Part of a small language model's weights.
Architecture: RMSNorm before and after each block, rotary positions, no biases in attention or MLP, untied embeddings, some layers without positions, a norm on each head, capped logits.
Each number is 128 + 32 x the weight over its row's rms, rounded and kept within 0 to 255. Layers, rows and columns count from 0. Numbers have three digits each. The size before them is the row's rms in percent of the matrix's.

# q: layer 15 attention query, 512x512, rms 0.0737, rows 0-52, columns 0-127
# k: layer 15 attention key, 512x512, rms 0.076, rows 0-51, columns 0-127
q0 099:119135149114128162129161148093110178060206137092121188158153142138131120131155191125154104142095048163097130092134106090153125116133072141127111065175128104124176142134168074116109137166110113104117126079116119126148147052118130134124134071119163106137119171129140122117086035138114134120155159132122160113170101116069111101122144138152100145132084114143129081093136132119125142117133
k0 101:134163131133178130144107153095043053166138190104152107219190145119170149120114173096105109138145134154146150158110120150181111159226157150083059160154101127089148156089171078132146041090092078112096109117132169082149089143072075111080113220116148098122116133087114091117132132164178141122133118098131165116151099133107105073078106105136168135181116142085121155141166140109115160134117
q1 113:189136147143121088167122126128098096086115118152132130077193129084130084096136141104148182112133061065142124161178090115130131158125108111124220152106136194124145144109147122108143130136131085108121179132150125142194101101154166131138073136141145117101180169154170159102136103095103184147157135120142127121200148141212071174116162139154160140152119144122106137154145104162142142145135
k1 107:163133098090110147110160089114143107138081049124157179095164155076105164132135070230161122150084086056069106140163146102056089166090177122145132179183131162176059140149052166137203085104148150153130092139100102139117120113152141145131164137123131127127103097159164126117153183157087093147094118143125116098166154104125126173123130150166119115143112178078096117154127068120130153119117
q2 103:165060134091036125126106114133106151132137088128133160172106127110130137135074094163113121094077134160150096134106076173151189097161124150080189169113158164167121177136144121103137171135139102144132155086165116112076161122112117125179118143060137156117171151183124110212130178084119136145151150109130103179175064081133112104140083150115180114070077067181182150132173148144183115129131
k2 102:137071098184125168157159145083094156113127027155096172084081092105180083153134069190127119172147094124140100142135084138084120112166103121136195126122104140152121143150167138127142117123133102148096108122134135116080071084147138130147113173063138102102069155083134165120176117126216161161106154156141105159083125125111117124206120114072120109100149190060153118160101107111165083150136
q3 104:116113184099126144088088135102147150156096145111152165184114118122117166122097197207113119086110115155105096193157181118118087180089163162082123156143107172092153075148128145082105116123084068138186134125115137083091123158098149173112163116121115167162104098119113132170048152164137080098156097158131126111118096152163140094150168137117082122195200150100113146148135143085168155139116
k3 109:115195164127149138067056164056146122124091188200134097168153106113073203171123121112140112077164171120170127143155128143121160146108192212164156177095182141146120113109096082173104172117145106100182136137082170125094149132093163119144127123105134133166151130130106086098133111099114088112151126158115096116121161037120138141134162135093073114096134125137153189144137124147098135147116
q4 098:097136109074130123156154179113162108095090074157155148100157112074075119141154153139148144154090150114092101128139139195117120145141091154088133129100047125132086081061143101160159120123154171178103149082103113151141180104097133161068109143132088142145169119137145098101172149114079099129191171134130080145208131162172182116112088165119147129122088127159074160106159159122149172149110
k4 100:126018176112084106065116158123110145070191141048162108170163155189032074148106092153098104206114117135108120104116109147138118092048154143190133174108086175103147142107106158145106183134062085171194172129121134140156139166136156119106102120138121119138131106111136188139172124083131153161135146109042121169138139104089148216119093174085162187168143128144170172090116149108127108133148
q5 102:152081152087126141143145150146115104128103137127083154100128142122120091071175122114185161145149075093125125107129137111181171117098164155058121164148110070064142110097107105158078127124111145169094158174090071096107078119158096149150049125136045074151131098118113160150128116140094126154154124136099125084155143120180172115149093155117120172177075109194084134109130115084102122090184
k5 101:197113185160148125103142117111154092161094102209133196136118120117091101117165077143164126077126116139111124170140104141170126103162181152145101128141139141148119126129151123145112096189155106084167080120137146113102094103125065097082116162105078116177062137152096155145101090121117124066109095107145107137141114185163167121103099098174107173068140132154130089134146095149112083201174
q6 105:133132114143136148144109149145088061116103096112137121172094124086129117204137112099101133138133128161134132104099146131147131132111177121143154117141118100145146109196087095117133155073075083106115077144074063154116168148110142152130072110111114143148099113164104115157124135131152129136129080111173079108132152178092061082162132160129119123050193116134136178125160134174071139120155
k6 106:187079160117152083155156114107110121137066141135061119115129065129137126118134193153146164112174050072158096112089155150139167098075106117089119105204113145116173116128161159091110124122126154143176145123102153097109133149139169119111118135150107106167100117194148110125123178132148128073114141119158127107180136151113151147138124157188162144129141133161120185103143092158104141127133
q7 112:120153142151128144139172150163101193142092150106166092114079083081112174081181172173157127132147164059115107098129161066109075111091170162153145160109077093088099093059144106146106093092113166132103157139123196075120120114095080165084101115165129122098112116105119108137113102080081159160121097143150148077000171139154174167062141210095120120182118104140114110147105091129143163170145
k7 108:147166130071101143068162126114164162157102148092159136148141078149122201118095163156094151116113175134115142090152156087127100115109144148094194134120148121140126117078120110145109123111122121100122177148112101149098140118142101140069114114118140110128085108121100087146125105172089083098150115138099153063079099102164123117121206121179130128212148093155127158144111112159204124137089
q8 100:120157171151108159148153046102133124044186128104147135130200072104133108104182198114134125186153101198130208120176115120103155107100102136110109094122089113142157128135092109104119071185130106066111144129112143123140185090128131072113153131099123131169173137150159158059143081138121151152149129121178118194131095149090145124172106159185133110154089192123160150142080113124148128109146
k8 099:185183170161091166171138082099124087130149128136133118205143148154122089182094143116168024122137120124161146144148125105161061121146127086118129138169143142105118117069092160103145155177130143094177066129146105136076096138163253133138187125118190160091189177105128130066129116070137163133135138061117099081141090082097135094151136143149131109128131060109117135136143126144147113138160
q9 098:146132127121123166127158128115100135126142104133091181135160118129160161107167146127131173154096089123094112180090070171092147101155158094154109133143104202102158131208125110158179096220120116093083105127101106083149185089114130096134153120162158113132079130161121110143091131142113109127167128109178139097135114138138157120130143097167072163095077214145119146159119129134102100211058
k9 104:152139061144114116186161147119145110114111116095162117125199125169129082164119148120096112182103136136134114152075117184203123116123126133140219121108075113088134206088068112075095142052143116131137125118131127159135056109134127063068198121114084164092104111113066180147132185095131121144133099175142175172137171127168075088122139091079165110189121117069122121129100081147163108171130
q10 096:122100155122124135061104139145134133152059104172134159128088089117151152058132070094147136132072080144079129079118182164112120172115153153137127166096167177190123141123126124084079124065155183108139176144133153144087083160123119108050210185150158175134143165129140051119116186096097147095110110099088138142175120133085136153115084141160133170160146140128124129127148146094175106104160
k10 103:076190155145065159102156103141119099110032101104129132174148144096132144106151100105087188142141116156139158111087158207157109155126166148122126111054130083086087132093174162089052153116146129151129139097118128141097106152159123119111073129091145165114150104162112056112129143101109167040111160079144091155141094106057104123144159147151139135097102189200122125125178144106055101128133
q11 094:131116181061098092125112159137141143092158114134074186099190143066106128082131172124100143133171096119156140136167125166165111194109195093111091110183124107081148118195161138100185106102119189135157153127145065078107098129103111148117081046179150166098138131078180043091132128080070129115112151167102116141152114123116071132145111086171143118154134145131182098083134118160096161139116
k11 104:179185131170164057125165130107109172149063093162124176129143119148116168106120163178152208145142138050065168133172119092098100221125139098199106132112132123148128108128203146116154158125127137122172091146136125077127108124114147164061158134153075203166100145123129129080158143077138122169135186113122135083162176129125110136123110097114129147169055133125160072142103115062127094169120
q12 101:101101095135157052083186118198149102133145073110119126137107133152133109162147138202125153178086094134208150143125090097085136110157082171128128098153156162139103113138140112141089162135158098139119073107145166104175054133109093143093101101149093100152094128152144137128161093098048126140085170102180102122148089142105109052157127112088169146169131087160171113107111087114154139138184
k12 109:138198162106127116099115090086138083130099146124085087160205099172130134076199214107180091096139100163135102118144112104141106066092108167110173143097099111058096108125139144165111113134103091151181097135127063131109109151064158147094119146153119122178113086146146093185131177104130195113141064130118091114111102119133108128133113100126146127154128134144142131128130125076082165123169
q13 102:140099197148086106101111125092146147153090134185166177143099120099135138170157068147179127141094145158177115114090147118144144160136131168160114168099098072171129113160121132093097129094142074126132111122168122110150060170143134080123151108116132096108087132156110118183094094130110072134167133118178048206106112120103155136153149147090152052097191154121185154106105151119114107075087
k13 096:149133177153122123101123108141114143103104173125169069127096150059151095147129162154108070160088132055130139168144150168211123081141161106122173130166016134175121086097114163056118142168101153038067113161129101124077084061116133106067140152116122127144134135116101119164114095159125106162132144153117104119175080194123150155118099112102123170135150188097094059134107162103195071120127
q14 103:125117140184086146157095130073137181187124152112153105075105094197138095177118102117088077104061139168142090154128132156097089126075142116148177142120110163174113148127178102128129153113147080113141169105106107155138135178152136178143116141110161123156180166144125135130127166132133116113171108153121128129112148139090133071148096119094165120094170091150105110127183128130141117122167
k14 109:144186168202146122156159105129103076040135078141058112129197115132139117099152137165166138159130149105167028172113128095108133092195131133178129186125089181170130144139169113108155134142057114137143072150113147153098156099133122092092122115117136204112150115147102145152109085189147144135170080127148147074151130177127159058044100086083146156123150097148126097096134115105133126113161
q15 097:103105176099087148092081105151165067131126156098111136146099126121110079175084102089180102165112177085165169117096186136113121100216123155116139186093104147124090116124180076120107125095130146142141128121126169116099149144206115109113047164146094127122124136093159135168174118163130157143142066177156154151152139085112089147147191103105090132066130088156133171064123153146131133140150
k15 105:133113100150120100098101115118139120120125103174136109090104130130071143128163008143181059164131140099164107104063126060132082128118189160152143115142093150132136146122161084102126138117076083118093094134108183175176083137144127145165156113105141141133128137102108164078142163141133164094169156230158148153060180125141171127118154109152101167116104131046103134131118143123161098123090
q16 097:100067105055138137129213141107126123098229125188156150138165169127085069170054126076131184161100128141138136163132136141077175174134121117151128133143125075151134139142137050135144093106106132143111173096077095171205129150140102162130125177165172136124146151120141142075146043100109200166124147079106139140178126061189161165144138166104060096079068120139072128122147120155115180102159
k16 107:091166098147104121161098107069142141148115155128173113138107080094143128117115177128143165113099152154158047142113127128141161093128131135142094172158092113143164126131155085110133075143088126122171106100130100135178200171124192158134118199124113107156122128160197119151125166133096149153131102105094130124101124119116131152194075136135117152147116132152121080117129182126080137048100
q17 111:109103096161123164157103131169167198143094132053157156107055146134123124122094056135118111079090128099163129132119159220105120087101143157130181132108109059137135125168125172121070129140098079109134156104128116144153137131106148088117115117133150137165110138133136082119144136137172148086103095160111127146110112096123137115141151126139150122113096089130178107157156110077128100123060
k17 104:090092117131150127096126116178190106197152169138114085100154215102166123209164211093162177169160136118177158130084165108089141162124159144086143172148134109133132103172100128133134099148143123170135139144127106089131140125081060129081095109154175064139114135093149148162097093157151119121154125124087167145101163114099154152192148158178139161141099138142167144083102134103107171110110
q18 102:199120166098043091091122166103138134124161119129187159108151129150081161082149121067095123139154057157137114144107047115195118165112149097111166119087126108095181161121083095131170112142155141127173159142079176121138121167141125151123161120111157094136122178155130141121187182126130154147152109161096193089094100163169113101095129112100164122099119182129149112171151124117122124146155
k18 102:135187126181140156099086164138106068104134080153147151083128145100178080131079071135145113175151103089150165176124066148121109141119119100116118148117106120149153123135069130110163168086122106140146120138119146207146166164138138132103121089165163170047124078157123090090183123137152094244127140067179084196107121137086110144133110169122093048084083084126119130052102125149089139112142
q19 096:102108222145167135124172101129169144186106110102112132100135166087143129111090162123158166152134186120115181135129084133101136131141065139085099154141120151093135106137169124101149051181192183109149155181121161116194093083136129136106101127180131080093213182105147145157135076095141111125166102153060175094122153103163143204133144150168186138156156103094152118089089112079152118161165
k19 096:081099149108087133146147179105137179127140092086069219156112107113173136120139120087149201156111187093164179143151138080143077176117086133120147143199175141167092112145107089087127120089171092111132143193109052118091138141138157075108088098145104144151135146118163151130147113118146121129126127089045081131143137120079128092173173110108088170182125086153140102115126152046146103181101
q20 105:208083076107120143059086103104132113078119194116097120113110192094108153127094171082138153150148093121198155149128146077156101152171130131140175125119149188152079119134159060108226096120119120139128105109095194114156169121113137179123137061166122140053111128103124109123139104112126176109128119174132101114105112086156055117128101110131133169140142138109137130121132092112147111150081
k20 112:130139108140133111099041138120102130115050139048143155115085058106098145080079077079151113038168121140215123148159189119118111121122157171129082173123149172132126109142096100147117148149078060134120090092096137123125189137147136078087145182187084089129096132124144134168171137148149117120129116124098162081112105131107134116151135108130184094096207079101138148109148126112143136133090
q21 099:064130148112156100123094045127138077150121138115174134164138172094149165188091056135117093120114144136110132129092108102094113175067151107140071097046151092083141171101164059105187118152132115146170155162097114057141065129123149117103157138161162114134095120153108113123106049150151113145150063155148158117161134159107134129103110116173085134100132137081118120147132033162138172129193
k21 108:081089118124104133084131180144062203161074134140129126088120090127120125116107028144081135057084109137140093163099099122114147176104143181131123115078130180136111102170137119098173091127088146158142153108143171155169147086146121082087160097120161121150119150057118160117094105097151149125090155152077147123109102215148097050122151162150144146135134158191185082087120117096129110180165
q22 103:136163148152161125135169095152168108105122140137111090160096111084145175127062206196113120148117129174124166147108140144079166152170086131129172130097115207100162157141129167165076110107121095179111057165159159126178153088105093136109096142159142088145114102108131094128166185197151135114123144144125115074129108058134100109097167138108110128129159107171161097174103115097121090073189
k22 111:163191176142115131092149158133143125104098203084074159093106091111107125154128179192114160070087107101184128071139124132103132153109155135074150102111182138110068118125101117155100118068155123112142085206137132059183134164085126152178099089156101071079136104088156123150099178182134138151094151097139112093139102155113108150126114171091161121103112098145095133097109140090155153154148
q23 098:132122123158137119115065127196104148110091110142113178138173149132166139099150085114141134153135147120122128100138188114094127182153131149162172069127167157135156102124143095120153105163124072089117129083082128155156146113139163130122165147101171137151135164171121157097181186175114121168129159133143142071108163084156141109137101093150134116136072088111197130080158127135140122106092
k23 099:133117132109202166110136146221135132178154122197125215146178115135135133191124156092158109126114181174119115105098123130050127080116138107119128088178125120150116099102132083179118072123153109155109102143135124195106131086145129124127152099099121104117168148157099118118138100161169149174138076133130109146172061112080164079150132084133146154080142087090154193121148142147119165146147
q24 100:083155139188121126073140077160128188182139164119106055141113135133071144102075117176157108141060105170173154110101135130128150150135110118169120106055130111193094101190125117141140135118111115107117114071110169101131145101100133129130051138114099110117130073109072098155165143084106141118134094169110139108082101137155108109094101118100139116122089133113136158182052110151126132137107
k24 100:138182178148216147173104157085133072094134054166160100162154222116156081140111144142130131146157120216128140122099126076055116119090174122171146155128100155121157119126158121170130124104159102191117147130134131146112074104094133155118173067129128147123153136119104130168106130138136089110081165130127090087136117127118082113180146129149140120147142090106132121139115125174149197153079
q25 106:126149109149109132143175153148137112073199135122137098099204176106129113136152145166145169189185134135087157158154105099090146117171120173169170140199085137096145109068154129093151155108085147141135102092141094108088134095106104151099112185161134133086105169135107091122110131126134192126159130168075105164119191121157170129154071141072122125133103140139095150141135135163085095123176
k25 097:097108086058078124106123161139152157100127184145114071126048100149099152173104134147125130152147063110177177134131154110119116125120136141113223133173158151125165088133137161118154152079135098099080112076124108137097095084112141120150140133154112100124172187127137122094101150151166188118105107133109114163139073190138121110129144130133089141089189117144106136091151167147157145099145
q26 106:102159164129075215126093164156157151189081107120163184221098088181180099113147120147124092064103150145115118120097157132094155090118159115106095129149177087126147079168078096133130122125158097150151100149166100139125143154129131168159130129171125135154128131100104119179165156117133143099156123166151135158073117168106171121097141082146126091111129076090142103159165100163172126147121
k26 108:152128150118173117125085087130102111118123141091150094158131157172108132171109060101131136144101220154105135114162063133141144104167126132140075141153146114161175174082103119121152155107131178190101121086164107099103162109113158151196208207139159128104137122098116108140146103105154165160151184110162111140114069134139135116160165143056127100097149193155134132055123134205081078119150
q27 121:167133103104169093161134139150139136092162123143111176087141129098159074124091172103096195191146096157101145108162152128094062152095044110111160142155131144058082114174193122106149163193126145093105126153095136111181063101134177147130131122133148104183121173164079127112125122092132119149104164128161125112180164116132100156131118184156157157128081129136156123057148094120121141189115
k27 112:085225168160054102050143115079128092154095100111149189162172113097216123089162037171145088114153107139132099135103139130105162134195123115179079151166097131197151112147132155099137107164125162070093125200137156064136117097110139092117124091089164177160101203178155150125120082152119126152147114128140136104091162136101152153142187153126123132115088106138083121139184120112094169139173
q28 100:119148091107074176073171131115140159118080151118099088130100076132148134186145187128105136094144105190148146111157149106122143094098127087068107153170145122141135078083085129090153121140150155102113165110105169136136109116099130122081127089130157164117155132152125118172123128133104184103071141191127103106124146110149147153086146124103102141160139149159128092104117162119142086155130
k28 103:126094056175197129161134162150175110134101060082134120124198100125115104072143130148071140139110129128106135108086135168149145135081110145155099139116149146115120131115082162121108164102114106087150165126096131122106093147154169170081067110123102151100129163114089127150162108175170120126138120091138127197123123144101117171132122160125136137099173061088162128109167124183144164136098
q29 104:164147152186160165130155089128057104149158134131095130148136149063112083147149198112161185134137137130092106079154097147117120177130136109124096114149114113096086117142157188074138136091118118152197051175143074133172132185120125175118114118153185126122129148132099105182093078123104134174091143123168138085110131097176091120145107132140129190095090101117125078109160138050134107169156
k29 114:126112095155165104127106134132129169136110193094111148120137127053098145111096255085143209118164165161117176114050139127112122178168086136094110094149128144073127176125123142115108154152073172120104140165126102138144178162099102102128151134151125116134149142106198087210155098180135140112117151095106129155133147213157118123107100114136174139198132105188096168195028136111109107109135
q30 111:171201102106124182047133125118057179106160148150063126096099150170097110183156154127173173124097130096138178119185137095123082084168132118159136162141162161061121153116140117162140148119144129136153080095094119152127151103100130170171100152177146142114097076141142149113112154175131182108155105111148161103091162083172096129136103137127161124140161139171163157139132096154115139176168
k30 100:131111139098164141091087078106186174163041081033112109122052124104095142204131149146138094067097176121147151159101176089188113109135188119155141086149145140130111136060143143123076134147142121146147127103139154126135106115144155114179104153135123154105109104146090097139097131160141147088157111119134149173096057130139144118149107124122172148151125111157129107140155170189146109147145
q31 106:168110154115162160122146093119130201090175101155111103105184101125131147089077174156183209076127120076120155135153158089074143123117158125103158092211100113137121124092133140138175095143123217178093128137118185125149153095132136152064183135160122111101165169077083152179087110173123137112116156141126182117152118131158128133173139126145147094246115155166130136068134113109176134114090
k31 102:122160155086172162147120152110147142142140102078132117080095094193184136113123015076151081100155057095161071184113073113168111125089124133120241101161169152183143141188120146124115126078122166158165176180132124172150089181154132101109089121141193162067143101100122111125130195145083136122125109176160101219129101125077077123154116116097155147139101148124136132201103113190156190179181
q32 100:123129182134136076064153162098130160164042140162150153123132153162036078163074135104171133074137110187145197147168142186157129156115093130187112099118147181142094139130116060067180129154117157124094149080152109102150137108121110076141164100061142133205159169122111134197121082116154090061140160131105146079127122093176135136149141167080094140137101136215150113098132139061133179171118
k32 101:115107132158104099150176100111140141127170109138156178146120159094131097157156156049164184179164216169089141125106144125166099147188116101184204102160116129090109080159135089079148153109097094110181131147105129041117196143141049163076110138160123170170189184155123132183186130161119121039188164142085150128147134109066103126107112153128192101119130132145146079141161111081107194097104
q33 105:156142105102020090089128087149137136131160177134161111052144089120115120112135216154104144053132135119162171148111122061129163141098205124110130139138126150037082093188121101115172086202093164084119097109115164182107101101121102117131181149097140123097197092161136106187154096201180171151176148191105149148091146186145111089164189103133147103114181138066144159151138133149196155103088
k33 104:133187130104095146063090068125154100147027146067153100137086094062093084113062075191073097126080140196128077114166161167149080105104130202153112127100148134137116138157137066190082137119068139138183123079093116153132138167110079053147168063080060120097213081113125127175144172135136090114092094132067126091137096186136158110126093150097064097167127101097103102145135102076162112133170
q34 102:120088101137129128098132145118189107184159104123101159162068075126121158090080093154153133169159086134157102096118165154129116158132123073188205106111085154119125076152079100153161188127137116150118195118149154113090169091125126116073137118083105163140133165160082102127156218172099123189124115142143102113144149108139115136185173120152130176148156130119141088087108146109062105086128
k34 102:192171168102029164124117084139108100189107161164169139168082131073108168124093165109122084124080120086128156163140117083093166192162115170113122095110076150167083071118173091103131155104124150170118110130161146106150092163125168210164152105075118082114166182164100123135130152163047204106200156124086138155199074121146116154097118119143115138113111179134120126087099167087115156125125
q35 099:116106092089134090112136097158181098112116106112128129127136184112103081219170131106074122090078159119037105158140132143169148171105075055119146147181087114149180129117126125138161129073159127162142124086097130161120110124145162132168138037128097157081162154140167139175199096096098083116066122136127108116105073142111107114138144091112154110123106168067169107149115132164142155075100
k35 103:144105188158255121073121031053146109073118106176122089076166145126095126142126088148140092160085150120102146120091169138156131196141146119159134120147164168146168143122152126089149183120136126159165090090133191083121130143154135213098201128103087117068106153108093162149128119135128176118096118143152108141161166161098158149144101082103070139132091138168167126125160078142194101137147
q36 098:164186116106112124101153208107118116120134149122179056155119104154097183105145096077136130163117125144111168090154087145119100174112157102153179163128115089158114153076210104092077149085160115162170119110072140173130179189029069142168168131142179110114131143166170143161066148112154128046110148119104122194136138112163154173083176180160124121101148141183092125097092202175085161084129
k36 113:038069102073110100127144154164105160181096175140152074157112099101131199121129132119153149122120143140179148110127123174138072111123157090099102132142184092128101138154137122123157083145141132176085132122116086114121173137102115121142102059143138120076176094105151142151122166079168144085106144152096159114135104166134153088119137136099139126141154036195089183129091194123124115141164
q37 095:074159169092126164066095111169112129180082095114124127094103069116153148117111065127135105120128109159131155106105116112114089128161104154177134098157094090114153088116140122136184081169126118184199149076150136066148109135043113157134133127161115103045121167108145133121153087129156079208096105120137185120174119116151122098081122106110156103139168094211109126131136114075088175074142
k37 109:120126091117116146131189120112077089090100119163186141138091138146110128158161044088149137130144169168141151096091111104139119092132174165167169130162170102140109145158129129121149099128158130114154114105113153152121101097147132159171082089122134180089134149127054114105156095127166158116090167103130158148111177164169120157079079161153125146086134097127107132102103134126140089121138
q38 103:112141126148115088174194188082115077107154146135130179084144118135073082095174098120149131099146061152125069142135154140067132180151127161135078147095181138112135163111160125129131117060121138088089109129112101116103087040112166154129158161135133131207148149109209143128119183105081083124134152114109123183126115132098110144163101177127090155194048147160123168110100066061123120098104
k38 104:152109113138104117149162151160128109152156100120117173181164220143096173172119134179201128172159098146123161184159114152089209164140103168128151093090080143123130115160116156157175218197166118160106107116141145119134109103105136163125101117103143106164143154183148112106144074149170135078090161127127126205122125100105173162068115114122123146121084132174143101178169148150109137120131
q39 100:163136165149127191072098191135127137128114132111084072113088142132106143149130058057119048100124084112142193067172133125112096120125144126138126165105166122147101148091080151097150126173134178159140125087116118129141163116072136124168106206141170065105092108169141119124092109094142121115171145109076139176107139076111089057141116111154151104094125073118160175147112105110119121173168
k39 106:201067135140085097078075145114109128122162165139125109121175171109141109172133110103106124157077129157173064074092126146206128120136121169148145085140129119110088066177129122096139107102138178176145154102095107115113091147134169153130108154138133132051131090135097113139136165139083142122117139129133104167055125091092128140147095085127155116077129133088134138103134134086074140104066
q40 100:189124142064103148120112187067146108106080112152084136124112167080141141099127115158139072096117132090100111106159152171144122177139071171128105135095168107135140133202181125073061163150167125153116144091127114064109093149108179145098132141132136079136100112115146145136138165152105093089161140092131144121105136101147148121135078197131068136128125046153149143132130141092166122107030
k40 099:093224075091127125077215183138103137140142086081104129116098071106157115093074067093131159095116162072129167108136082139099137115139069171141129127092122111128101120141032117172155105208163139139158161128147141112169182150122168068129179184143120145195125130135133168152133130118131157143156148133090169130128133092138126096120117182137132166135166104139090128146183121143084110112125
q41 102:117112162156116126097113111103151173165146058143146124150082111111181114158169159167114135084060154146171107112085169131158122124066111141158132140117176122119112124130117088101117143140076165244090108126151122110187171121178132123140091047056103163191085104161126138151120126120141115104149080102099082124134101178134132111190109105151179109164094169094152088149159146194169135131120
k41 103:141142173179069172128083160157146210137125097134112123126110107083171107137136120135147147025095121142165167112064122174118096176077126065113138127178094146156122094106099123149128155129088215140126136078088163136162184131084138148114084080077118144135095118157161107160147147124181147112131160168105093095114077112096120165135082122165134152162103171141101077136155103113166113128124
q42 100:095129170038084129061114066067099150107148173116114100121094140136156116160057121148149116152112134080135132114152150132143158135109141155105057082183144159094123071098096135089104163082131139111185154149132159102161097168103121159129092186201074081131086090157109139165110130147134145140132154201173140090114133118060152157136165108132068144147177159173140090151067144144102143081123
k42 100:168076199145150147090079154126108105181102143088153120081044084066084187114097108120079095084106139101196126091104170150153162125101138116143190173132130117152127127137110120102082075077148174142145096127124150126112138118119126123112142086155104130146101134159150113118132088144109136129143039159157159134076104126091162134115034115101128102082132106142182057109108106137142138127120
q43 107:082125161132095149127146155073132116124100165113184128147056124186158099157122101127096101103125147085118071094128101120142183130126145142162123140115137068111112132162088135107078115099152125123162145139175130141121137148089068165147094141127116146122123136159199132127103134155065136110081063095080132169153126119108158040098102127133098113077166120110158133182150054099071128101140
k43 102:130066107149088122189183116167166101173135157089106184139127104162061125149103094144182095149216101091164092082106066095102133148120111158161169140145107132140145122132161159130168124092086124149107105107150121114126129164099018061108120136092185095099108174120158155142185151113086097126137119090089124167171137154135194117111093133130089104134079166140064081142144106119138180109155
q44 094:086143130183079122144153143108093104079154127188144128094059122148173121152113065154129152090150121126157098088116127143084166109155127167179160152105089093159046135126121121102065155161170084149145178086098120189159130146131090113106133140185134120125117142137111071166118104121127175144097134157119068115172097116125136193147140139147159169122118105150102141144084107141147138119169
k44 099:143075091182139106130131193156102137072207180134117140152118109107146066092116080164133143101110064138155065126076181176114154179063114135114085146080117100139110093103132112177192180134165138151157166132126071158134162160153160125059145087134115106173155160111177085130168131116105083150119145155109111163139155170109161101159188176087145149154126141166191157121142116121152106152144
q45 104:159194102124121122105153080122144163107086124128143131109122160210127091129147130105100149125152186167127118155176150149148128148126157161180082190157169125150227140175178137150144110160154117155097144103154127128128148144151134114083133111159135100133171155149129141142000113128123134095111065102087094138098135135138093092079142113172056166099171043156173113095094110128120094121109
k45 105:134223126104135137148160093107109133134097046125118173127144070119118145150095083121155127132075111099149089197169123116129118115104149125143088113209108107126141088107123105133059108157125142091117087135122121138116148108156145172175170173135049110110139152128174125172135085122122139153120150130126098154143132141159066109127166115125143084161121118145157089184129072165091126125090
q46 104:158148087158153121163150201092112080125141111132153131092168164128209124119081128000157118165106075126090118132148122148161089149057086100133093120169152168143129164163144150133129087131193161147139178075117129133168145106117092102125095147099125125171149139146181086102128143096182145092159093117188131101181125105145080127068160126157069132088158169069113138120147117148116103163102
k46 106:095127121138173097143124158137167082062129076153151200181137108085183110112124069138157146228159099096127085155106102115125123131109124084171082087138140102129116125143152175103147141129109096133159039159127150132155114108124128139115123198113134160120188173100120135089092041127143182122169163160184144133112114142124116110165146119095141150097160136092149131148112105116132126028111
q47 117:139154132143146119078124085135144095078157170138094145064131171024154060119153165159114151164175102113126145155129139125113151130117170096124109107124178131099156149093098087123116142200177180148121088110118163136154117103066160204125150165177076095137146099123164115070173131172107125104139132149175183102129175131121117151117126124151135111132155157130099129078125084123128131108106
k47 097:162187149136153176078059124138092147173075118032185098114102073161125149081145074154098072120124139118131127102061110100087158107132119119122202102102101163163193059107141082132158123143132113077119134129099172112053120122099131170112117097088170116072137076179054184133148143106116124092120127145103173133170116154100147115102108152127090038081084171086187121127095120125094070100120
q48 102:135154060109123151080067100073092146117093147092075118104090138158101106107143125177099118095150129109122145202096175160197117121160144095095119181121098128101127128140133165075134110080123085126118081136108175114093096117174083167105203145199135130201125074100119185165121147139143151147119126138108101110173160143125101111088144091155153093126187069162161162169173087201109142158142
k48 101:123117099139089097137123109087123135180135189084131169110108111113139138148115054098084173091119133146174167157141078106139100116135080197119085181134077180091080146090161170188171164117155148155116110153121131092121115120168071113180107105165108134095160164145151146159144122164173182087098132137135110144173131174132121169149173079130082151098191136175154160171139129167115137094153
q49 101:178126082144113149169126170128087115152094164058195086163147125093078121148081114115166093117105196123112098093121125151136133171068142129118147130107134107152128121116111112148145124123099099192131134175122111109155113084140085060105158097174152197131129141123113157147140158154136168129124061171067155120145140114113068158155158064151147111169105124142152085102116130141110192158131
k49 101:168118146140168153126098164133111117206097198164134165122139122113173171111135148115202138091120126115109065141165159195101091132163121100103125146148100130073137141103132100133172090096101133170138116122114105107167062111175117145136079132107091137084107140146145101095133144067096174100126088076154137144120124174097145125149065091109118068135097177123155101155145133106172112117115
q50 103:164202127096105162099144189113134142121105100204119064061127087089130197147139139144187113152109152089165146064183116130117126128156126100142118157117138122100136085074104107100134061120123124102157105147145185172126173098190122102104100148113123153142156142123073131113139074122153166114186149175121109123061095119104095125100143095145140142160185101119164165124151113155105123145143
k50 112:118158125152183130052159127158141101125113085124139151117099044039108120073126124121114128162126168135133190110103113088152163156081125118184111171131136164128137141131127111129111129038100139143121138158156153177158056159121148142124112158190142120170151100116112145110133086107152135164081183128127122134092120138122110157154122108107163098135162168156133109093112114129157136091103
q51 106:141166116106163148159115155141122144111182119128148207172151159110117128129116174081035122089137123117108125157130163112099154153149134123153196174095167152158131166201146144144116095140141122104127137094118086152112178139099163154112155079160135112163155179126122145176161131130131074145077144092121102155155090116124134141184137132117134172208110139105113129150205160175103153117142
k51 107:110127162145138194147077087100135066126137162140148090118109111070158123158109196104102141170146129150157159128177117131125108142108117129127161088117160132104118127137165147092133107188134112120130083076131095147120183112108097126124104130140070119129187131158131102143118099103131159121093148110091152196145101143154113149152117122117127122122071164099102079111109127128159146111140
q52 099:082153149168144155146131148096169094090091171097126137166073131127096094124082100161143120162152147111071076119127173151144076126117105160163101111092040149146122062144143091076100109085155114153101131126089164105146141128172132094164109157118105095104133129156100174153135145066113115102156106144141127159140138106095176108151115122118075117137143187153081053152169133151106093115092